config.toml
head_dim = 64
positions = "learned"
qk_norm = false
tie_embeddings = true
parallel_block = false
grad_clip = 1.0
schedule = "wsd"
seq_len = 256
train_tokens = 148800000
dataset = "wikipedia_en"
Each number is 128 + 24 x the weight over its row's rms, rounded and kept within 0 to 255. Layers, rows and columns count from 0. The size above them is the row's rms in percent of the matrix's.

# layer 6 MLP gate, 320x128, rms 0.279, rows 171-188, columns 0-127
size [ 92 109  95  99 101 100 102 105 112  94 101  99 105  98  98  92 101  99]
[[140  76 136 154 157 144  68 108 148 105 119 114  99 161 136 124 124 105 158 121 135  99 177 136 134  90 137 156 114 156  74 112 137 118 123 136  88 135 133 115  93 108 138 108 142 122 143 144  84 106 160 116 146 148 113 124 152 115 111 123 149 141 125 140 110 132 135 162 160 134  70 118 125  97 118 147 139 117 142 165 141 137 152 119 125 102 108 130 161 192  72 160  97 132 166 100 167 107  93 125 109 128 121 163 115 133 110 143 134  73 150 125 149 105 146 116 108 123 148 116 128 116 124  92 110 109 169 124]
 [ 56 146 137 158 160 106 154 143  93 176 106 130 146 145 133 127 145 153 147 112 124 126 157 124 149 138 130 112 131 118  96 142 144 120 150  78 120  98 158 122 138 124 153 117 159 113 153 100 165 118 145 135 126 134 129 134 131 156 120 148 145 121 107 110 149 170 144 155 112 133  92 145 132 115 151 158 132  98 163 140  81 135 145 130  91 112 144 131 135 156 155 155 117 102 150  82 104 128 108 109 117  78  83 117 119 142 101 158 132  86 145 141 181 120 125 134  94 161 110  99 110 158 113 187 154 150 103 116]
 [126 130 113 127 160 123  88 173 120  97 100 132 114 132 140 131 132  95 127 141 126 161 120 133  78 175 145 120 107 110  93 147 128 128 143 162 146 106 131 138 151 137 103 135 137 118 121 166 160 143 126 162 122 118 129 137 118 143 118  94 149 136 166 138  88 136  96 154 150 152 155 135  93 146 126 171 141 113 123 153 154 168  73 128 121 138 135 112 197 115 157 111 193 169 156 122 128 105 120 112 135 143 106 104 106 157 125  89 165  89 149 120 141 145  85 112 142 121  95  81 140 148 116 129 122 143  99 152]
 [131 134 109 130  87 112  89 137 118 150 139 127 121 140 123 119 130  90  92 138  85 135 124  93 124 144 134 129  95 108 114 120 155 128 120 121 116 183 145 116 150 111 142 150 106 112  68  99 131 157 135 156 133 157 152 121  55 122 132 103 156 148 148 104 109 114 123 125 105 135 107 116 150 122 117 119 142 159 111 132 137 120 151 133 102 182 140 130 104 107 129 136 119 100 107 120 135 128 190 181 156  80 153  93 146 105 106 103 145 120 163 178 150 126 114 143 128  99 149 141 140 143 117 148 124 120 183  68]
 [175 116 101 130  77 106 127 145 131 134 150  78  99 144 111 120 143 135 124 132 135 128 130 114 124 110 137  97 107 142 115 195 131 132 142 125 144 145 157 116 159 137 114 128 156  92  98 128 119 161 123 165 114 162 119  88 144  86 125 112 118 129 125 116 106 147 164 112 116 113 140 146  91 104 108 184 131 136 152 155 135 125  78 140 124 116 140 138 208 162 130 103 141 136 151 157 124 146 121 135 160 132 130 142 146 126  71 127  67 100 150 137 104 145 153 108  99 104 151 124 135 142 127 137  99 140 140 181]
 [129 131 178 107 139 145 140 132 100  90 169  91 146 125 133  80 142  76 149 157 183 112  95 176 152 143 117 141 125 125 162 129 159 182 108 111 108 153 134 138 139 114 144 103 104 118 140 138 122 134 127 123  66 148 160 102 133 134 122 129 135 114  79  89  83 130 102 157 101  87 120 136 122 167 118 115 128 135 144 161 115 119 146 142 108 104 149 134 120 125 133 108 130 106 170 123 112 171 179 149 122  94 115 137  95 156 152 129 159 101 126  99 147 122 107 125 132 123 115 147 101 157 160 119 145 110 128 147]
 [138 117 153 156 132 141 151 164 121 114 116  93 120 132 127 157 136 155 140 136 142 115  86 125  82 101 172 178 121 150 115 132 109 119  98 161 137 177 100 111 171 123 111 128 127  94 124 115  96 131 123 125 130 174 118 132  86 134 140 164 162 131  90 121 121 120 143  93 139 108  95 124 137 119 167 131 133 131 168 135  94 181 124 100 107 133 118 138 110 144 158 132 146 167 145 126 114 138 153 157 127 114 155 107  84 126 123 110 106 121 107 100 170 147  65 106 183 149 124 160 138 170 123 145 112 134 127 165]
 [130  96 126 141 103 101 109 110 106 102 133 146 135 153 131 118  99 127 165 176 111 139 119 120 117 145 110 155 142 174 123 131 144 147 115 135 102  97 117 142 126 188  77  99  83 131 143 121 125 139 145 118 129  93 166 112 124 111 104 123 107  78 127 171 139 123 125 137 132 186 126 147 218 140 151 137 110 134 136 119 122 121 174 115 118 129 100 135 140 139  94 149 112 135 106 120  83 169 147 145 116 109 122 140 159 111 129  81 179 117 119 112 132 132 120 144 142 133  86 110  78 130 130 119 122 112 125  85]
 [143 114 109 145 123 123 137 118 161 165 143  86 120 158  72  96 133 150 131 149 142 132 142 108 147 132 174 102 104 144 107 157  91 128 130 107 100 138 137 140 123 135 135 150 138 140 141 105  86  77 125 108 149  80 131 100 103 184 117 103 146 143 128  94 135 171 143 167 108 135 139 154 169 132 100 137 122 145 139 115 114 122 122 112 136 114 148  89 102 187  99 125  96  98 138 120 160 124 139  83 129 139 160 106 142  95  88 128 110 133 142 125 194 123 103 106 105 170 144 139 128 131 160 101 106 114 132 133]
 [165 105 141 121 141 154 152 104 111 120  65 143 114 168 151 127 145 136 114 127 120 128 145 145  93 106 151 134 126 138 121 119 131 131 133 192 119 142 113 150 104  98 146 138 177 114 171 139  76 143 150 122 121 100 108 103 142 127 155 108 115 150 153 133 182 126 125 116 131 106 124 152 118 109 169 128 100 121 134 140 114 144 134 148 105  86 161 130  92 167  64 126 116 101 120 102 134 129  97 107 101  77 145 137 127 103 153 131  72 145 148 121 138 156 103 106 123 129 111 117 151  98 122 138 131 159 191 153]
 [131 100 115 153 133 127 160 125 145 126 181 120  67 117 110 155 154 153 163  73  95 104 120 135 159 138 151 133 107 130 114 176 156 120 143 115 130 128 138 150  98 121 105  87  92 142 132 115 152 141 130 141 119 156 144 154 143 108 114 137 137 102 145 149 138  96 120  78 177  86 138 134 102 127  98 121 133 133 111 131 151 112  96 111 152 109 140 186 125 150 100 155 138 110 112 141 161 134 142 130 143 126 129 122 127 100  72 171 153 120 162 158 111  90 142 176 104  95 134 127 121 154 163 141 135  90 107 124]
 [132 155 127 136 126  86  91 134 181 131 158 152 115 149  88 105 172 121 145 147 121 149 111 107 166 139 131 166 111 185 121 104 141 120  59 123 120 128 130 132  81 151 176 110  88  86 126 166 121 138 136  99 127 145 152 108 133 130 149 143 164 137 156 133 143  97 105  98 118  99 126 142 138 146 134 153 111  91 110 153 127 136 141 135 148 161 121 118 119 151 151 105 135 165 135 126 143 128  96 127 105 129  81 141 138 117  92 169 118 111 149 145 126 126 105 131 110  96 136 125 139 131 132 172 120  81 127 193]
 [117 154 135 144  82 125 115 140 120 160 116 107 111  96  99 159 143 148 126 114  94 116 142 103 100 125 125 150 100 100 140 106  93 129 137 147 138 165 172  98 113 125 167 142 103 126 110 113  88 136 124 109 109 147 114 136 143  73 124 103 140 171 132 135 132 133 106 141 122 173 155 103  95  89 138 115 135 166 156 121 149 142 136 129 109  95 186 120 138 146 138 105 145 134  82 118 112 121 146 105 139 111 169 112 142 162  77 143 103 113 123 143 177 109 101 120 106 137 101 108 130 154 147 191 100 101  93 101]
 [110  89 117 141  80 177 134 138 123 160 145 180 143 147 123 167 101 166 121 132 136 133  99 114 134 105 112 145 128 128 136  89 110 123  93 113 149 117 159 107 127 110 120 127 106 140  81 130 174 156 133 111 123 102  89 144  89  96 144 133 116 121 108 148 104 128 106 131 121  92 136  90 133 196 123 112 134 110 165  87 158 153 133 145 188 112 123 112 116 104 144 138 152  97 155 139 107 139 143 121 180  89  95 158 112 114 132 107 121  88 151 147 131 124 106 124 149 145 121 166 114 154 137 131 140 120  88 120]
 [ 98 112 130 141 154  81  80 140 152 178 123 109 122  95 116 108 130 149 123 100 107 111 128 145 122 163 125 135 158 189 118 133 147  85 144 105 159 135 123  70 119 155 129 129 169 138 142 163 130 122 109 171 140 125  92 152 131 125 133 152 124 142 115 123 113 119 168 127 144 109 167 143 105 144 117 124 119  94 124  91 137 102 134 179  97  89 151 129  89 148 141 170 135 137 101 116 109 108  83 113 126 127 115 111 113 103 122 116 114  74 146 139 156 122 165 173 132 119  99  89 132 157 144 158 117 112 110 144]
 [153  99 131 103 158 148 130 192 128 113 134 156 117 104 130 130  81 102 125 113 134  96 127 118 141 122  72 118  93 104 108 129 102 142 135 102 163 185 121 139  96 159 165  97 106 140 123 133 107 160 168 146  60 122 124 142 169 127 145 126 142 109 113 136 161 169 130 118 102  91 124 112 116 128 113 131 127 123 156 112 149 121 115 140 131 127 121  87 143 128 103 128 155 115 144 131 117 118 128 107 125 196 134 152 138 173 143 110 143  64 185 153 138  97 130 119 109 124 119 135 130 115 160 110 133 140  97 124]
 [135 113 115  67 149 128 105 147 144 126 127 149 126 139 146 100 147 108 114 125 112 182 124 122 129 143 142 104  87 160 118 156 136 142 158 153  94 132 154  76 105 113 172 137 147 155  91 114 155 130 165 148 159 120 109  86 120  96 104 150 139 124 128  75 160 171 130 123 128 120 151  80 126 135 104 111 126 113  75 124 131 106  99 130 100 106 124 146  81 174 137 119 104  94 101  80 147 127 156 148 102 108 109 105 130 149 128 143 138 121 130 139 130 148 102  99  90 155 134 121 111 148 148 167 113 137 134 166]
 [109 151 155 140 140 161 119 181 116 111  87 152 155 104 140 128 107 147 120 142 120 157 145 180 130 138 169 115 128 169 128 166 117 120 133  96 136 153 113 143 124 118 156 110 139 128 189 131  77 111 138 124 103  86  79  88 174 128 173 149 102 104 111 109 126 144 134 180 113 123 122 139 111 134 105 115 113 130 151 125  78 153 124 153 120 133 159 125 122 149 124 129 155 132 119 151 156 108 144 133 139 132 116 119 169 150 119 157 164  90 128 109 127  80  95 138  77 118 126 112 102 153 161 138 114 112 159 135]]
# layer 6 MLP up, 320x128, rms 0.256, rows 171-188, columns 0-127
size [ 95 104  92  96 102 102 109 127 108  86 100  88 107  99 104 102 106 100]
[[ 90 112 125 119 107 132  91 138 121 110 133 139 165 109 155 104 125 161 137 108 134  95  89 132 126 125 148  65 149 109 118  96  89 159 140 144 141 141 158  85 145 170 142 115 177 116 117 133 132  94 192 140 107  97 162 136 100 115 135 113 111 136 113 113 163 147 109  83  93 140 151 102 134 130 143 145 138 112 133 145 140 132 146 154 117 148 163 140 195 131  97 152 125 102 138  92 136 130 116 143 106 142 118 161  93 171 120 137 130 132 112 121 118 126 132 118 130 130  92 160 141 128  83 133 148 115  74  86]
 [101 142 172 118 142 129 134 183 113 145 154 152 124 167 123 135 143  82 123 134 102 126 138 175 141 127 105 126 118 110 118 111 142 156 114 148 115 133 107 112 116 107 163 125 106 143  71 146 115 130 116 114 153 124 108 138 155 142 140 162  93 150 160 132 117 180 120 162 121 147 143 139 129 134 110 125 151 155 135 114  51 149 122 154 109 159  98 123 113 104 142  57 110  93 138 124 135 145 153 138 120 121  94 117 131 120 156  94 142 104 139  70 109  95 130 106  74 113 143 160 117 122 162 106 105 129 103 132]
 [128  91  87 120 155 167  68  61 115 145 131 116 123 130 161 107 102 130 121  93 144 104 164 146 130 136 152 139 151 109 122 159 119 104 151 126 120  72 117 138 140 122 116 127 122 152 109 142 108 143 120 127 130  93 117 136 114 119 121 145 148 100 111 120 163 129 136 145 109 180  91 153 126 118  99 125 100  98 148  97 145 146 159  95 117 125 112 147 130 121 167 163 101  81 122 166 119 125 168 162 138 148 126 179 141 116 134 129  85  89 103 123 145 126 176 115 104 130 167 102 141 164 126  86 129 131 125 107]
 [122 164 117 155 122 119 141 115 143 118 123 152 116 121  83 175 127 139 114 152 127 150 142 165  89 124 117 105 134 140 160 137 177 193 119 139 116 197 113 157 150 106 117 102 113 141 104 139 123 107 105 128 123 112 135 123 116 100 133 144 150  80 115 134 109  81 121 142 136 148 106  97 139 113 159 118 136 145 108 112  85 133 120 178 165  95 132 122 123 142  85 127  98 122 122 157 119 119 106 135 147  92 134 156 127 156 149 105 139 106 215 149 130 138 152  88 157 116 140 137 136 161 116 106 111 148  98 125]
 [115 181 157 138  95 144 125 141 110 135 160 105 110 126 141 157  68 136 137 179  95 151 106 127 135 103 153  95 108  91 107 163 165 145 119 100 138 126 142 131 109  91 131  76 128 114 131 124 137 133 133 113 105 104 129  95 129 127 184 121 118 122 148 157 189 101 130 139 112 127 147 152 101  98 137 148  93 127 111  73  83 133 143 140  97 163 142 113 148 136  97 124 114 132 118 115 113 126 140 124 132 154 169 160  97 115 113 130 142  92 152 131 132 136  84 154 170 134 112 141 142 108 181 140 122 106 149 144]
 [130 142  93 133 128 159 157 106 157 135 160 128 113 116 100 105 166 143 154 128 170 176 140 106 123 109 157 113 111 117 124 126 134 140  94 121 130 115 121 140 139  89  95 116 132 139 140 147 137 108 101 145 113 131 131  75 142 150 139 104 153  83 102 153  62 153  67 148 120 109 128 155 146 122  92 161 104 151  92 145 126 132 135 143 137 142 119 121 144 129 119 121 119 132 165 122  92  98 137 115 136 112 121  79 101 107 141  92 121 163 109 109 143 145 160 131  96 113 129 111 157 110 158  98 131  50 165 103]
 [141 162 188 144 111 114 117 127 146 127  93 147  83  78 122 131 137  98 129 113 180 121 156 130 162 133 147 169 111 123 136 146  99 179 108 128 134 113 108 103 115 101 128 119 131 124  73  94 135 135 153 117 200 147 123 162 112 134  99 150  85 128  96 164 180 114  71 113 100 129 137 141 135 108 138 150  81 126 107 124 142 127 116 126 139 164 118 139 133 130 154 168 147 134 131 154 143 113  98 116 134 115 109 142 126 108 118 123 126 137 118 116 128 169 127 110  98 138 123 122 142  75  94 137 141 146 121  87]
 [166 176  99 171 148 127 138 126 121 113 145 179 141 109 128 129 147 182 119 154 119 151 119 154 105 118 166 136 137 117 117 106 106 159 117  87  94 159  92 125 103 133 120 173 131 123 104 119  81 130 159 106 148 105 133 119  98 157 146 140 128 157 140 109 127 149 141 120  85  84 135 126 122 121 115 150 120 163 167 123 124  98 123 133 141 157 150 115 105 135 162 143 112 141 102 113 109  91 132 105 143  77 180 124  89 103 191 122 143 114 113  77 112 132 131 130 134 148 161 113 140  96 146 139 100 101 136 132]
 [108 151 180 166 126 147 103 109  94 139 154 129  69 118  89 131 146 120 140 163 124 129 156 161 136  97 122 141 121 110 149  99 163  96 118 147  97 149 131 136 145 130 118 161 158  93 115  71 117 145  91 103 148 133 156 184 194 135 113 131 133 116 136 182 170 122 121 154 130 103 127 143 104 131  90 170 113 120 144 114 104 117 149 127  91 117 136 148  90 121 122 125 121 112 138 135  86 150 173 109 118 122 157 109 136 142 125 118 107 131  91 119 111 115 135 143  78 125 109 106 105 123 140 140 159 134 106 133]
 [128 139 147  85 174 182 108 165 130 157 142 120 127 133  92 117 137 133 150 132  99 129 137 129 125 134 121 116 158 101 104 122  82 138 142 130 130 166 203 122 198 115 103 119 142 115 131 144 108  81 101  75 157 124 123 105 116 111 166 115 136 144 182 117 154 134  99 144 145 109 124 153 120 126 138 109 146 140 111 143 120 123 119 131 114  90 113 178 120 190 112 104 154 154  92 142 149  96 167 119  84 106 117 121 142 137 108 111 114 114 146 107 139 130  94 149 118 139 103 142 155 136 106 121 139 137 123 110]
 [182 117  71 127 132 168 148 125 128 151 111 151 150 126 126  86 127 143 115 104 113 167 146 146 135 118 164 175  96 103 156 128  92 124 155  81 116  97 100 131 114 147 135  96 122 127 151 157  85 147 100  92 163 101 138 142 123 112 123 111 126 116 120 129  99 148 126 153 145 104 140 137 102 155  85  97 144 145 132 123 175 177 138 151  75 125 158 133 101 108 119 136 140 144 136 135  88 130 149 127 136  89 154 168  98 135 124 144 179  89 128 166 143  97 113 109 149 131 121 129 104 161 148 120 117 123 125 127]
 [133 145 116 176  96 128 119  99 157 142 160 130  83 109 135 127 146 153 117 112 146 140 145 145 146 110 132  97  91 109 107 154 107 133 174 160 130 126 138 113 100 155 118 121 108 114 117 121 138 134 137 117 153 138 145 120 142 134 136 125 131  96  81 132 131 131 124 133 132 140 137  84 113 117 166 183 133 120 155 119 119 120  79  96 165 121 136 155  73  98 151 118  76 177  93  77 166 142 155 111 127 155 118 110 127 163  97 140  97 158 150 128 119 169 141 102  99 137 150 158 107 104 173 121 157 163 111 150]
 [126 126 119  94 175 108 146 147 112 130 108 113 121 104 136  95 123 149 154 124 122 116  88 124 144 135 177 121 155 137 124 122  87 144 122 146  88  85 174 131 113 124 132 128 148 187 124 132 118  98 137 153 127 132 128 121 128 162 101 118  98 101 108 137 120 141 135 109 102  92  79 113 194 112 106  91 109 102 108 148 124 195 113 112 149  94 167 140 149 135 112 125 206 127 136 141 143 139 112 116 143 111 108 130 162 113 130 105  89 105 129 115 124 107 150 177 154 149 123 126 140 141 107 142 135 130 134  83]
 [127 156 140 113 141  99  98 164 117  93 125 161 146  95 134  89 146 143 166 128 106 114 143  86 118 131 146  90 153 122 130  74 105 152 125 115 128 131 124 157 148 110  79 126 119 145 125 133 114 115 126 208 110 118 126 141 121 137 126 133 120 150 133 110 102 133 174  80 110 119 164 173 104 181 147 124 125 144 139 152  85 140 112 149 116 159 145 162 122 117 113 127 144 106  93 103  92 143  91 101 128 130 130  97 171 122 145 133 119 150 152 132 134 140 111 174 131 139 140 117 147  83  85 122 173 155 126 132]
 [126  74  83 136 101 118  95 114 146 110 120 139  98 126 131 138  98 145 119 157 132 154 127 142 120 134 155 126 127 162 124  97  98 112 145 181 105  90 113 157  97 112 161 155 103 119 119 145 164 126 183  69 153 166 158 113 149 123 101 162 142 171 122 101  80 126 137 133 132 138 135 109 136 155 167 148 125 150 141 139 126  75 108 118 146 114 124 124 137 122 125  94 102 147  73 116 134 126 156 112 111 116 119 137 169 104 144 131 158 147  98 132  93 109 125  97 115 165 132 121 116 105 132 164 169 155 143 123]
 [189  96 130 126  95 144 110 165 131 100 122 136 133 108 142 131 118  88 135 108 115 146 125 154 150 120 133 126 118 116 147 121 124 126  47 158 134 158 141 143 107 139 110 133 139 147 123 150 126 140 157 126 132 123 129 146 138 103 131  94 118 107 119 164 141 115 148 155 148  92 144 114 130  69 121 127 163 101 122 179 174 106 110 136 111 151 118 103 120 130 102 109 174 125 162 147  98 127  78 132 143 153  83 160 142 148 117 110 118 140 148 116 136 122 132 130  85  88  95 188 111 112 180 129 121 152  89 141]
 [155 166 172 129 167 119 129 121 109 101 144 120 141 135 126  94 121 140 128 149 128 119 108 156 163 122  94 147 143 115 146 147 110 127 169 145 158 171 105 136 143 118 133 128 149 121 134 112 133 109  78 133 117 121 133 153 163 120 139 145 147 149  91 132 111 150 134  79 123 122 125 135 165 127  56  95 119 134 111 134 154 168 125 148  94 157 108 101 112 153 114 128 162 162 100  84 125  92 138 113 103 137 150 120  90 175 160 142 141 110 104  97 140 135  90 145 123 132 100 118 156 114 134 122  95  66  76 117]
 [126 168 148 137 130 164 129 138  97 145 152 102 141 132 129 168 172 174  96 110  91 131 120 171 124  75 130 152 159  87 109  89 133 130 133 127 136 169 151 134 126 109 111 129 124 141 107 127 151 158 112 130 160 133 105 114 120 128 132 126 121 155 117  96 128 140  65 122 116 101 143 121 173 165 128 133 114 145 153 129 116 125 151 117 105 116 223 116 111  91 148 117  64 129 143 156  89 135 125 115 133 111 172 138 114 124 108 147  83 128 114 140 113 175  96 126 138 125 117 151 133 136 145 134 125 136 142 124]]
# layer 6 MLP down (transposed), 320x128, rms 0.195, rows 171-188, columns 0-127
size [ 90 106  96  99  98 101 106  98 107  96  99  91  99 100 104 104 105  97]
[[122 160 124 132  92 126 161 153 164 124 110 103 109 127 139 119 102 160 123 145 124 140 150 130 138 124  95 138 127  94 156 138 132 222 143 104 146 126 115 147 102 150  98 142  74 125 170 133 170 111  87  93 134 158 105 133 110 173 118 122 118 124 131 101 128 143 138 118 121 167 116 145 110 120  68 123 137 123 121  96 118 132 147 125 183 104 131 130 143 115 165 145 143 140 123  95 120  91 119 146 123 157 166 123 149 100 146 112 165 107 131  65 131 120 124 165  88 111 105 139 130 118 144 121 144 132 168 139]
 [136 146 102 139 172 148 173 111 121 129 143 115 119 127  92 123 108 148 178  98 149 149 116 130 163 162 144 134 155 104 175 105 130 190 111 134 106 141 144 127 153 105 117 144 134 103 156 119 123 125 182 153 189  92 173 106  93 134 133 154  88 134 109 141 154 171 128 160 119 111 134 151 152 152 131 130 120 132 113 176 147 150 128 108 117 132 123 128 126 152 103 136  95 146 140 138 133 140 139 135  93 162 123 143 125 148  98 116  70 108  74 106 133 146 106  97 156 100  95 116 147 119 113 101 132 109 132 139]
 [178  95 105 111  99 182 154 146 122 140 132 110 111 143  83 127 114 156 191 120 130 153 120 122 140 140 139 131 112 137 146 133 117 124 109 157 146 121 138 155 132 113 139 124 157 162 130  99 136 108 127 126  99 132 111  99  93 136 150 127 126 123 153 107 171 155 138 103 116 164 152 132  96 156 106 156 128 156 107 106 177 129 111 118 176 108 119 127 143 136 160 126 144 142 120 105 156  85 138 154 123 134 214 150 123  82 136 145 119  70 125 145 103 130 145 180 138 113 106 111 105 113  93  97 125 123 122 134]
 [120 143 149 135 133 104 127 103 113  94 161 118 164 140 155  96 151 166 109 148 102 105 133 132 133 128  93 127 132 146 132 139 142 147 101 126 152 114 174 155 112 115 143 131 164 135 124 150 166 137 121 138 147  96 108 101 129 146 126 142 155 137 146 145 110 123 146  91 140 107 127 179 101 124 103 127 164 108 140 138 109 120 134 151 128 125 168 128 137 132 130  87 139  88 126 103 129 138 122 146  87 137 161 130  81 103 126 103 115 118 130 104 130 114 140 130  58 105  51 116  71 105 181 159 136 135 123  62]
 [126 133  84 122 133 117 107 108 104 110 171 159  94 111 137 104  92 126 160 121 134 106 115 112 116 106 169 161 173  71 163 125 151 120 118 122 122 158 170 167 158 125 138  93 120 112 110 158 141 147 100 114 119 113 145 124 156  96 153 116  79 126  78 152 113 149 123 154 119 126  89 117  93 128 115 159 140 135 142 121 119 101 135 158  88  99 152 149 116  99 106 121 102  65 122 146 136 130 165 130 134 165 134 179 161  99 150 149 120 103 180 144 152 130 121 112 108 124 153 124 131 119 133 132 125 144 143 154]
 [133  91 109 124 119 116  74 158 125 135 110 143 152 115 128 159 171 123 112 134 148 113  93 157 125 142 102 159 149 168 141 120 134  74 142 103 133 133 104 137 138 132 119 131 132 134 131  99 108 117 136 147 166 103 126 112  93 124 123 109 156 153 183 108 110 143 109 171 131 101 155 129 132 151 126 103 113 115 114 185 105 108 106 111 162 138 154 104  96  93 137 157 124  77 137 120 179 145 119 148 104  89 156 122 120 131 154 127  86 153 123  98  98  91 102 127 167 141 158 100 106 132 105 108  92 150 130  83]
 [111 113 121 123 165 125 149 143 111 158  81 139 111 117 126 160 100 142 163 116 182 119 108 108 144 125 133 106 104 106 131 128 115 119 124 103  90 121  65 126 145  79 139 117  99 113 139 103 114 102 127 139 123 147 101 138 133  93 115 131 197 138 123  63  80 165 105 140 141 105 110 126 115 164 145 139 113 169  84 158  94 114 115 152 111 124 131 131 137 130  92  93 107 100 153 131 116  82 137 160 150 108 142  89 125 143 122 166 117 108 110 106 118 131  77 127 166 150 135 107 140 135 103 117 133 145 134 123]
 [ 91  78 173  76 112 110 147 125 102 154 149 141 107 123 118 149 122 155 165 130  99 120 120 108 136 129 121 162 116 144 121 172 152 123 142 153 151 109 136 156 101 133 120 137 128 168 139 157 149 104 127 132 162 142 142 144 116 111 135 141 137 149 130 137 139  96 102 119 125 168 131 111 107 113 156 120 155  68 102 113 141 139 125 105 115 107 107 135 190 129  77 162 118 107 163 157 105 132 133 123 159 164 152  99 172 120 126 143 179 150 171 143 144 172 113 129  91 176 136 162 101 123 150 126 134 125 104 128]
 [138 121 126 118 100 116 130 126 120 141 123 172  55 112 128 119  89 129 143 137 137 137 146 174 115 131 140 146 128 141 121 150 165 157 160 117 128 126 123 143  96 108 141  95 130 107 118  98 139 143 155 160 105 164 134 138  95 118 152 102  91 128 109 118 114 137 140 104 102 136 173 131  86 161 129 109  99 110 111 139 112 145 122 128 111  87 115 137 153 122 123 104 153 111 123 170 108 122 114 108 164  91 143 127 157 114 112 124 142  93 135  89 108 138  88 127 123 139 191 118 196  53 140 122 128  82 121 150]
 [158 101 125 154 118 156 140 151 134 145  77 173 139 122 179 125 150 150 108 129 155 137 162 111 167 100 140 162 129 116 162 148 140 142 116 167 146 150 162 132 123 123  84 122  88 101 146 122  84  96 108  69 141 156 126 127 127 126 131 142 114 136 139 133 135 102 164  87  73 156 143 123 144 157 155  90 128 116 155 166 127 118 125 116 148 147 163 117 139 132  95 113 101 153 170 135 102 121 141 116 153 143 102 112 128 164 128 128 162 134 119 111 167 122 129 149 114 173 156 154 123 107 129  93 148 127 149  83]
 [109 111 114  68 123 142 137 127 109 141 133 143  98 170  96 111 101 117 169 132 174 126 146 117 140 150  94 111 127 143 107 150 136 121 109 143 104 139 122 145 105 131  88 152  85 164 103 148 128 139 124 128 138 121 143 151 152 139 108 178 120 137 120 130 157 115 112 118 110 106 120  97 160 154 179 145  91 121  94 133  61  90 121 122 125 154 150 170 145 154 108 131 153 112 133 157 173 156 141 125 126 132 113  98 155 125  87 132 179 115 140 171 110 138 135 101  99 113 143 130 178 138 156 155 104 161 119 139]
 [189 134 145  92 107 149  89  98 172  93 111  60 184 108 128 128 124 155 108 140 133 139 122 127 134 160 122 121 138 137 131 136 116  94  94 139 118 130 122 131 135 103  86 150 134 115 125 112  96  93 127 148 139 138 109 113 136 114 132 120 155 143 122 140 121 159 151 135 121 171 131  89 109  98 141 135 105 139 168 154  97 139 175 105 141 144 110 125 146 138 123  95 143 113 173 124 121  90 122 131 146 153 113 142 146 131 130 130 131 110 155 125 177 106  74 140 176 137 156 130 180 174 110 144  99 106  94 114]
 [104 140 137 159 141  98 123 103  93 174 145  87 168 122 129 138 136 172 120 167 136 108 100 139 178 109 166 167 124 133 107 138 171 103 158 147 140 100 110 102 130 115 134 136 133 103  86 109 119 149 126 101 111 140 151 143 134  99 137 189 184 132 138 154 156  88 123  74 140 118  98 106 115  96 119 129 107 173 143  84 136 118 132  83 116 175 127  91 144 163 127 120 122  94 137 133  86 102 118 136 145 112 110 102 153 129 158 121 133 151 106 135 137 137 107 121 114 140 104 125 126 111 162 121 145 138 110 127]
 [ 92 151  98  76 136 158 135 106 141 125  90 158 187 126 139 160 156 112 145  99  89 125 111 131 144 100 131 129  96 154 112 156 154 156 125 166 124 111 146  93 168 113 108 147 132 135  89 124 129 175 101 145 116  76 176 126 151 135 139 119 105  85 157 165 144 127 113 100 147 143  96 140 157 111 136  91 109 120 115 133 165 142 141 112 150 126 122 152 119 140  86  83 145 138 114 104 164 154 146 114 146 151  91 138 145 114 125 122 120 101  98 125 166 115  93 138 122  82 121 131 126 141 123 137 131 168 136 149]
 [129 139 159 158 159 154 119 153 107 119 153 151 142 148 136 100 126 106 131 129 163 145 147 174 122 139 116 149 141 128 109 178 127 106 130 170 118 136 167 108 142 158 109 132 101 146 111 107 145 114 147 148 125 134 117 117 111 124 120 135 127 107 133  65 129 122 100 100 141 156 150 104  98  94 145 145 100 114 103 171 152 108 175 173 153 158 131 120 119 108  99  99 127  94 156 135 145 143 112 143 133 138 165 154  99 107 146  66 139 137 159 116 123 144  94  84 121  76  68 123 131 129 158 121 128  77 124 145]
 [ 96 123 115 164 115 130 129 126 177 112 101 162 116  80 100 132 139  88  99  81 119 126 110 117 125 152 106 141 119  96 109 148 152  96 105 115 114 118 120  91  65 145 104 117 109 159 134 143 111 150 183 143 121  97 123 123 125 101 142 150 104 110 120 107 110  98 126 142 118 111 170 125 150  96 145 119 132 113 126 121 123 137 141 101  92 119 134 111 125 161  67 107 139 120  83 152 126 144 157 126 178 125 124 149 135 154 150  95 109 153 131 152 110  77 112  98  96 127 114 106 126  99 141 132  93 176 141  91]
 [151 139 114 142 122 142 122 136 161 155  96 122  78  96 125 138 140 148 159 132 117  84 142 145 147 125  88 137 146 162 117  91  63 143 117 126 128  94 146 109  90 149 149 145 147 107 134  66 123 155 100 138 165 136 128 124 122 118 125 134 127 157 148 136 153 156 112 130 120 122 168 105  75 165 100 167 139 117 117 112 120 119 121 138 142 115 179 146 151  97 172 151 133 155 148 168 118 128 152 121 151 170 142 167 103 105 136 146 139 102  71 166 106 149 113  99 111 117 122 129 139 151  84 139 123 118 118 136]
 [124 132 122  81 136  92 149 133 121 119 147 154 108 112 113 129  81 104 134 134 111 120  75 115 105 160  77 110 120 142 134 107 111 140 102 150 113 138 135 143  80 139 137 126 150 165 126 128 135 122 117 159 141 159 150 164 140 131 116  91 129  85  83  84 106 141 160 119  91 161  86 167 154 135 116 122 104 145 123 137 127 114 111 139 123  73 149 118  87 136 130 131 126 124 143 133 135 148  69 148  83 150 159 154  88 147 113 148 134 184 173 107 114 117 119 127 121  87  89 131 131 158 133 120 118 142 153 121]]